config.toml
qk_norm = true
tie_embeddings = false
init_std_qkv = 0.0418
init_std_o = 0.0519
beta1 = 0.95
schedule = "wsd"
final_lr_fraction = 0.1
Each number is 128 + 24 x the weight over its row's rms, rounded and kept within 0 to 255. Layers, rows and columns count from 0. Numbers have three digits each. The size before them is the row's rms in percent of the matrix's.

# up: layer 11 MLP up, 768x192, rms 0.0599, rows 704-720, columns 0-191
# down: layer 11 MLP down (transposed), 768x192, rms 0.06, rows 704-719, columns 0-191
up704 102:178114134159160159190137129128123150138101097130138143124148162090138133148133090132122121155173136156124116174111135111182128181121144153136136142150170146081091058122136133128126102108145114123128136113196094127138164125135102074146151123106119121125152134146125131142125129098143118122156097116089115134071102124108141118123168103131099151065169138091146120110147124112142131131137158137090122111147143146099120093166088134145101098132160146154124107164134129096101147126162109101102105134127156104105132107148158113129121134159126142131153132106128099140168111166132115100
down704 097:123127140155098097103149150135108107144118089089159141120170103111147147139133122119120149158189107073147099115132101138153124164129128147139115147101147119119176133110097129105120143134140154173058150104123144147100116150122146139172135081179126118118131156146121122134123110141153103098104122090120157140114144168095138132145111140128094084168112143149159122086157124135148154164141133123145163125099083125133125161118119106149099124101114108111125120145125140176107133126145132185116134119132143158158106136107087119123129116103144196134111127104064134133149122143065117124
up705 102:137108145120130117142111102152100148131140106158122137104121112126148152143127123140082128156129149161167142104144155144084176115088125168141074098127100108126137082128096168158108108117119125117108110163131094160091110111123150109116144112125143095149102176111152088130080124115101132162160154102146130127138161102071104155131099122105136104109147134077130130103150094147154128178189135122130154126119165158130137137073090135128099142140122147101145135139128122083079083136182102144103102124117133129151105116118128138105146136115128087107098121105153149113105106115118153120
down705 109:190185085125132131137148125152140148177105132175098131111117102195155170122109123117136091138141113121159101124104137127107167113127168124135115142113116140118128130163130152170109133144144123108092114117121084108131138177110114156114175109141100130119137152109192108136149142124140165156101152115105128144139164171153142177130108109132080116117134135115130105140142085141098095150113109100158142114157148136124141119144106145164092095115118115130142124128105115073090116140116147128130121147171156131128139128130161174123126156099109096106161175145131135136122161161095148146
up706 105:087137138156135130067150106110120127139159083142124082154087144121156096164102083109113113134117178116122166128131109125100130136091119150107154117129080166097112098146097139136147162139115110148134153154140151095108111097125131168115123134134122132114092174128127101144176126136097146096174135146114133091166127093138116153143140147160135133162127137166130158159127114131120120127129134068110101144140116152161158146145125148126130169156112137170115122144120113098155118123144110133186148069143121142174112099094129102097095154120165171112115105117119152111127095111141105121
down706 102:174065134124137158100147108123109137091184137123147137131136112115156124104159120118155125122154128140149135118103155048157127136165099129150152120151142146156122161123133130159165152076121154145160132131142071109081115096128184133144099150122107113145110119072145138103138157145142121128124117121154093115094156100136079085109109137139100122153128131128106162152112116160137089130138156120116102135114143122137133144134136134164137149167104113123199132137119107122181137121111125154151149098140120098165119124103163127145162122124166116114067143156110122121100119117140136123
up707 091:113060127134105106067108163154153108090146123171098098147141132146103173142127109088161064132148152132151132119135128099164143134130109096116138096132108164134127158144123098122134116122108093142133139164112102106122135138117088138099103117133158088085147115099134085095133108129113139114097151142097114128093153125111118229141169150133166110116127108142134160137151108116120125124099131105123120131094115099152119123128093119110135117172171135115116129105145128123135143112140088146181136084123140078107139145124167142136156132128099141124160103139158135144143140140104142148
down707 086:127151136101154144157167176094122139132147130089119116122142152155192097107151120146098127134131081159145147106145101171085095118101114097116150118121132101131185128123106160122108138112114192127108124123127107113150141136146132141130171113137198143159117115133135138123116134105119121119085133111133163138138131128131113079132139096182116110117161118157107089128163157128147124146112118154114124115130145123140138123108130090141040089130121094141076122146161130122149146102140138164094134113107159121128141097170125106128120105088103168122083152136117089143117112123121122103
up708 113:114105140134102130116104140148085152166084139131081103128091119124156126070102096111155093146156099129114103124153102137130177091119104131160105157091161152147062087154162130124124114137155151122143148111099116161127116139149155132144177099153155120129123162111146135137168049128103134103141134129128139125127138139084124148098101139108079141132146156146103129120133129172129120103084091153094164167108123175154166123074106128122115111140147140138180122142128123136122113127106149110164132115110105149126137178130145138122109124140129101108148123120144138156130141127151119156
down708 116:131129125119122125172172113125126117173110121168112113124151128127152100124085118145105149113102129154137192097169143047127183134093138143163099104135104147149123138115112133115111135102127115145161121113162129138145093135155115150104123131149147079123112131138099137121128100165158147114136129128122157106113105206115137125137115092102134132130151138128152116124135124136116123121129114149131100179073110100099107113154112120156153151131142136135162124186112142108124105139130116062136125110171134118136096092118135100181114064112140128097157167113123137145143095128161141151
up709 089:105123128117145149135101109090165102092123116139143115107068142171132135125120155107126119131168141124157131108149146114120122152117125172163137102073123116118158113159128159127121141144105102122134122082133127131090126108162098154173118164070129133151120136132091135117147144103103124098165141097120143080187098103102154152164146108105158142161149139105182136117179072121128136150141138106117130138083122117139145112131119122100109154109149176132139122107112147120122097149129114100087132115146092124144114100075137148101128186104135087158111133094124093142155146120126146107
down709 098:100098114093168099135186140192122152142119123132146127133164125131129125151145084135115144126125144141147118151104107141125162110109128156123133101152155108145093114147110110167154135157104127109089100142142124147158124154149115097073165135144088115145150142097145127161130138143088087137110125142198157158097141138114104133120127099167072076132160136138114146145101178142110142089129129153147106115161120134159138140133128137141134146134117121085090172153110124097114156100163115114127140138132135129120133119116156139113118084114151082094123166151124114078119166091135161107
up710 103:120138164112109125122157129139100149156160141114109113134133130119132165118106111061098163130136172129139111160119099129114138117117153107149137152105072132161088137131182158130133077193103144132087114123085123105121135138133135121154106147094185145115119100093096125137120164111133102131127127119137134151122124091113103157141127093119179145113129111097138140195137100142131086127123123091090121113126176135126075133120126120146103123150099152084158104136111126129126109134090116159107115098124124145149111128116123191164101099150149095175125141134115147111122104107164119137
down710 102:135148130152130149110121068146118085147109141183137161057130118133101142144091077162135134152126133143117131165127148130162159091118151117128148122118142131116102082139079104135109135103128115105116152141065135110153104135129152150179107099090152147155084113141146091110122121108134114163161118159095137119188088117139134147118091130129113107104122129142154123120121112160153123103145137071143104082100143120146141128138136130159154129130136140073108111094137161119108123124120182079135091134107110156156132150121107125145105114100122086132121127150128127113103139135125176133
up711 110:136109147123122105155156112171136068117155170123122104139153097128130134123149153114113140156131113163127088109122135078153128122127128075103121132101126143123147075120148156111109120127118140180140116123118139179166133121107137099101162103092157105130087128091106099118119144154100103129118133128093128165127146101126097149094137078118086136167090137114123129112114140148117108135099149126153175125092103144136131137147121164141108103107138171109144133180124130134100136086126111100146135095176071086135076142140139135167165180136115098148116148155140147141161113149137126133
down711 103:099134127171121065133117202092152094123098113130118148111175110144116134125138101153146155186137125109115111134089181133149150116138136134103132114126177152170120127135102155131085117109146083151135122131118103130120134142138118145111134167099117118116131099111110157161096152126092117181153076143133143119101129134148115150120103126155154117137128101143107136067104109091118122167131130153146125140108106144076121103123121152112128114064090125098134151154129155136145101135143167106126122125120120108143146159101098135147154102092134164104135108102135123126157116162107117189
up712 093:135114096104119158113165127139123086122161122117112146101078152163161174156101128138114135090119104112140131165172130112179124135118132150083139167090131119103108127120097171144160104144152096148168123110085114111135085147129134128110136150132155129163107110119146125136089142103147119145135132165085130162105154139148137105164131126110161144145161097164078165102134126118142160132139106153091124092130109131125132136121127103156110108111114157143147120198143117105148103119141138134103156135050119130121156138084152163129136111127138169138166142118139103136110163128136156166
down712 092:119094105125127152152106101126107138151129129085151099151124104158177089123110114101132103129124120142142153100111077129099145123130137144110143085150107131118154142128153123154077171146132084101123163131152121120147108132124118101120108086124109137119154139124089137120152104119128136096109113141138106093147107086098103114142127151114183104117085156116132132138138155178119104118147131116159124168093123116110113109111166136106123153142152106084124150084125185182157131151103113135114150136155138111172140130133128114122114188142117116114048119143118138121114153102125071076
up713 110:144103147113163144132099115156180139175124144134115116154114160123124154128096129096148120172087172110129110121139133124154114152125152085150108125118140151121134156122141105116145118113136150168130131131142127151091117106148137136132107120138173098133132144093102088155178169061081123152138145115141112162127111083146139151117158144105103147097128138123137126127153111162119133125130110102093134092141131124142163130160166186131103136076133131105160147121184136154082133151127128178142131090139102127097112117159150139107189138147154121123116147101165112111109169168162130127
down713 094:179119140110137112150137091127111133152122126136108120152117143142162148123141089139134079129121156149105133120127091119113084106110130145083131128093145137165105129120085095116087136112132153132147104146094083108109096105140115116100122104097110159099126130130094131139121112090076100128146102130135168131065160112123155124132133109114112076154135166116152164126120106103177167165123114097126143125185135123159093158130138129147063177143103130135139129158115111132159128174128141194147132130130166155138128119109099119135134098145123129126081107134156141082111150108118150138
up714 090:150148098146110142118104106133162131124120118093121148118157123171089104124109108075136165112124072143128132105130114096125144134141152129122080120089084167173077145168148108127103128117156145105102111164132130120132140139115110120124125155116106143138161108114109141130147187125140154122111146139081125083047127127151169153150136153115145136113095122142116173146118102136121129105128157158120162121129115146114167137107116132170114124135167098143091113117154074115135121129096100166144142163125092113111114124115115141137144098140195129102148090109145120149146147146164085137
down714 096:139101147097115174127115120118145136112122181134120121123139156127123142103141135146087145130090157156115096084102107118150110158137142111128133135132149098103162087139109087114126151087091173113156124095143144126130133140176151139161150121148160126127142137128130139114118093122170105127119105146159131145215102141110096153084101123148109076116147146148116128096115080111110087156101105115134108145134120124130096135128095098106128111103110116082153097167098156117118129140145154101123110132167114194140104145117101160118120139161079135141090117130126127139094156093139163122
up715 099:091112164171123130105127143105128116130093136121111133113102141104149158171102181110127106151165177142149132111149114088159116116174135120155147168130161147130111158121116114111136149123111117119149127153152120132125154159133158140160139156116155108107132117114117087136170115137135113169115164133113080146130116140137148159137131111095106108128135136121146110138063127153157086143126088141105136160138143096124179172132119158124098176144086122081115175132119120141090181130102092128145108139117101124136170131115113133118131095089164158161152160103138154125101140142097161093
down715 094:178127129097145122143121117126143132138139120109163131177144149130122113104151089147149123133098094177091116117112154164092083110093121129113078106114116107133129110145137078122140119153152170139110103115110110103102096066127157147108122114158122141128128153135135156173104141117132115112120109145126156098117149133136121107118107126125121155120152130107120205126146140079143109128151137135130127124096076107153145132111089112137110118117102122164169119120083137136158073148168177118094151159133132160082092130139091147122090171135096125132135106169144105170120145111131107111
up716 098:093126137132116151151159079184121149106173159135128102133129148098137127085156150113126110107154140141055136157115103090166158138132150092144090151110095130131154091102140137121081134108140139128110154163127127104143139096135128134158098149131135074111107119130137166111132143156133120132138148124096145076123130098113148156125128086143131136114147148127132137110131121153089155127136100151125105154153139109113116116128097099152093094115118130122145095131106141109094134134171134143137110091099067136182167103130104129114125178117119157096138105154085095087144111101156161139
down716 096:121135120109106153119126109129121095095120136106169158094069130120139135156112126163148142147124141127137146115068108147093105173129120169136102118116144123150070096105095116157079117131093095148144124109140117124129141091117071133095146126097138115129081142153150127120142109166092124172125122124127117129172093156154137161104118123137118135139095139143136104128147105150125084105102162109164108158115160095168146101150168144091102112151129148096152131100134120156169115126144141129136145159118128132102064083137111106119122126134125160094148102122190137121126138147104164102
up717 103:110166121121108109133105169137061110119085142082100131113113132071136137137089096098148103114127121113140078106112112107105163107184131157122145152153124107104130128152146150119131154172098153123095120171148112127115118105160086127111129125100210117141119129139088146161172171133124145138139092114107111114152111098118107099151151120148104109131153159146142158106155130117131088096162109109128146154129126121083132153139142103115108071118106112151107162141160131119143144126129115110135114115151104099131127149154098086158102141113147074165122115094139133109121145138126132139
down717 101:115163115155166151099108097157124145133143124157120125168116103129146169127141149096113125094089144135115140138124159101126079138150097106117107117129168144133155149121093137107122120102150099123153123108164137133161101105112110143116090145111118147168150147122132187147078130150142153123146144110123112167112115113090114145116106117145120142097101173157151153123098165124113140169129111141147097106116143105136150150152101128132172123079150144101117155151135099116109088144119131063101151129145099128142091130135079120176108134151143089147159083179099144165095111117114155106
up718 103:101167101143164141119179094163109101087143120057094145154137082128102143193125108147130115149130124117105125112151148144175122086133085125117112148130143169124097118119127118103150132151145086123105166100151113122142120146115112141112146095144147103095086136149138123133093131146161121137126161160143143139193161116118134143138111135133163130140153109137135135127158106099139142118111157137122177112142145161111101123143124149196133097152144077140097128130125118107149089158122093111128122124127126169142148177175106144108146101103161166144138133100109146145129100128119101132
down718 085:133173142119124078094112149130111133143146141105119070126131147127080138146162071147134126143124162093085177154140146129128117158152152142135118136131122162129137131131114139146136156124140165112083134140136116151111161124157081149068143142104118181116148139120129132185113073144115125093161140128148133139119107154149142058128113126107107142119079125130108130101121125094129159149137148144106119096116182088135145141100122112097178137084132129116140171153156129102125104158148168080123099122111130118104082139104152117101162137120113119100150141141126101127154142117118142112
up719 106:089142114124141098101130110145137137118133158163071104069141147140123101122106093133102119131159151139126115142121177118079139114114081114147109132150120133130113139083154161169119120151101114129127096120122134098153144109146101108110083127116123130113150136147092122116139138142122119137125156132145097119155127135105132118142149084065079162138117152112135145079140120101114079111129131109122165132101089119122119150164129118074111157132109170182130121176142111118147138121094137153158161188150108107147167121103121129176142114117112170091138136130155136109172105149134166142
down719 111:146150112084141127131127156082147117089128136143125105112154125156105169138125106154146116119194099123115121126170133088142098101119131138126095115124121049159103136077113104105134185122085125114121165101115124167114115135098122142122115163137143128116196104142104174145126107185097174122125097157119117118150122140127117115134159114131130156119141121127113129169145120146149126144118090133137141150132128141160141110112155146115141118149108092149093131146129134121127128136101146159149142103149207131106151137090145166142154118140105160140193112166108159133134135124149140143
up720 096:071106095138097136099080118116106124133133134115124155141122139132119153147122151135153158131135153136135131123116091100126134130127127112113093138096136091152091138121168127112096119071078116148087139155145173122122152126113083106077138155103151111151137109173114123136166101106131128145141150132117160095082138136088143111206136121134112143115095136157164124127150124113089086128098104141102182114121149114097121108106121143123101138120135174121150159147095114134091149110126086114149142151132127100096152087138127111108133114134122149122137119134112084062139161083141109118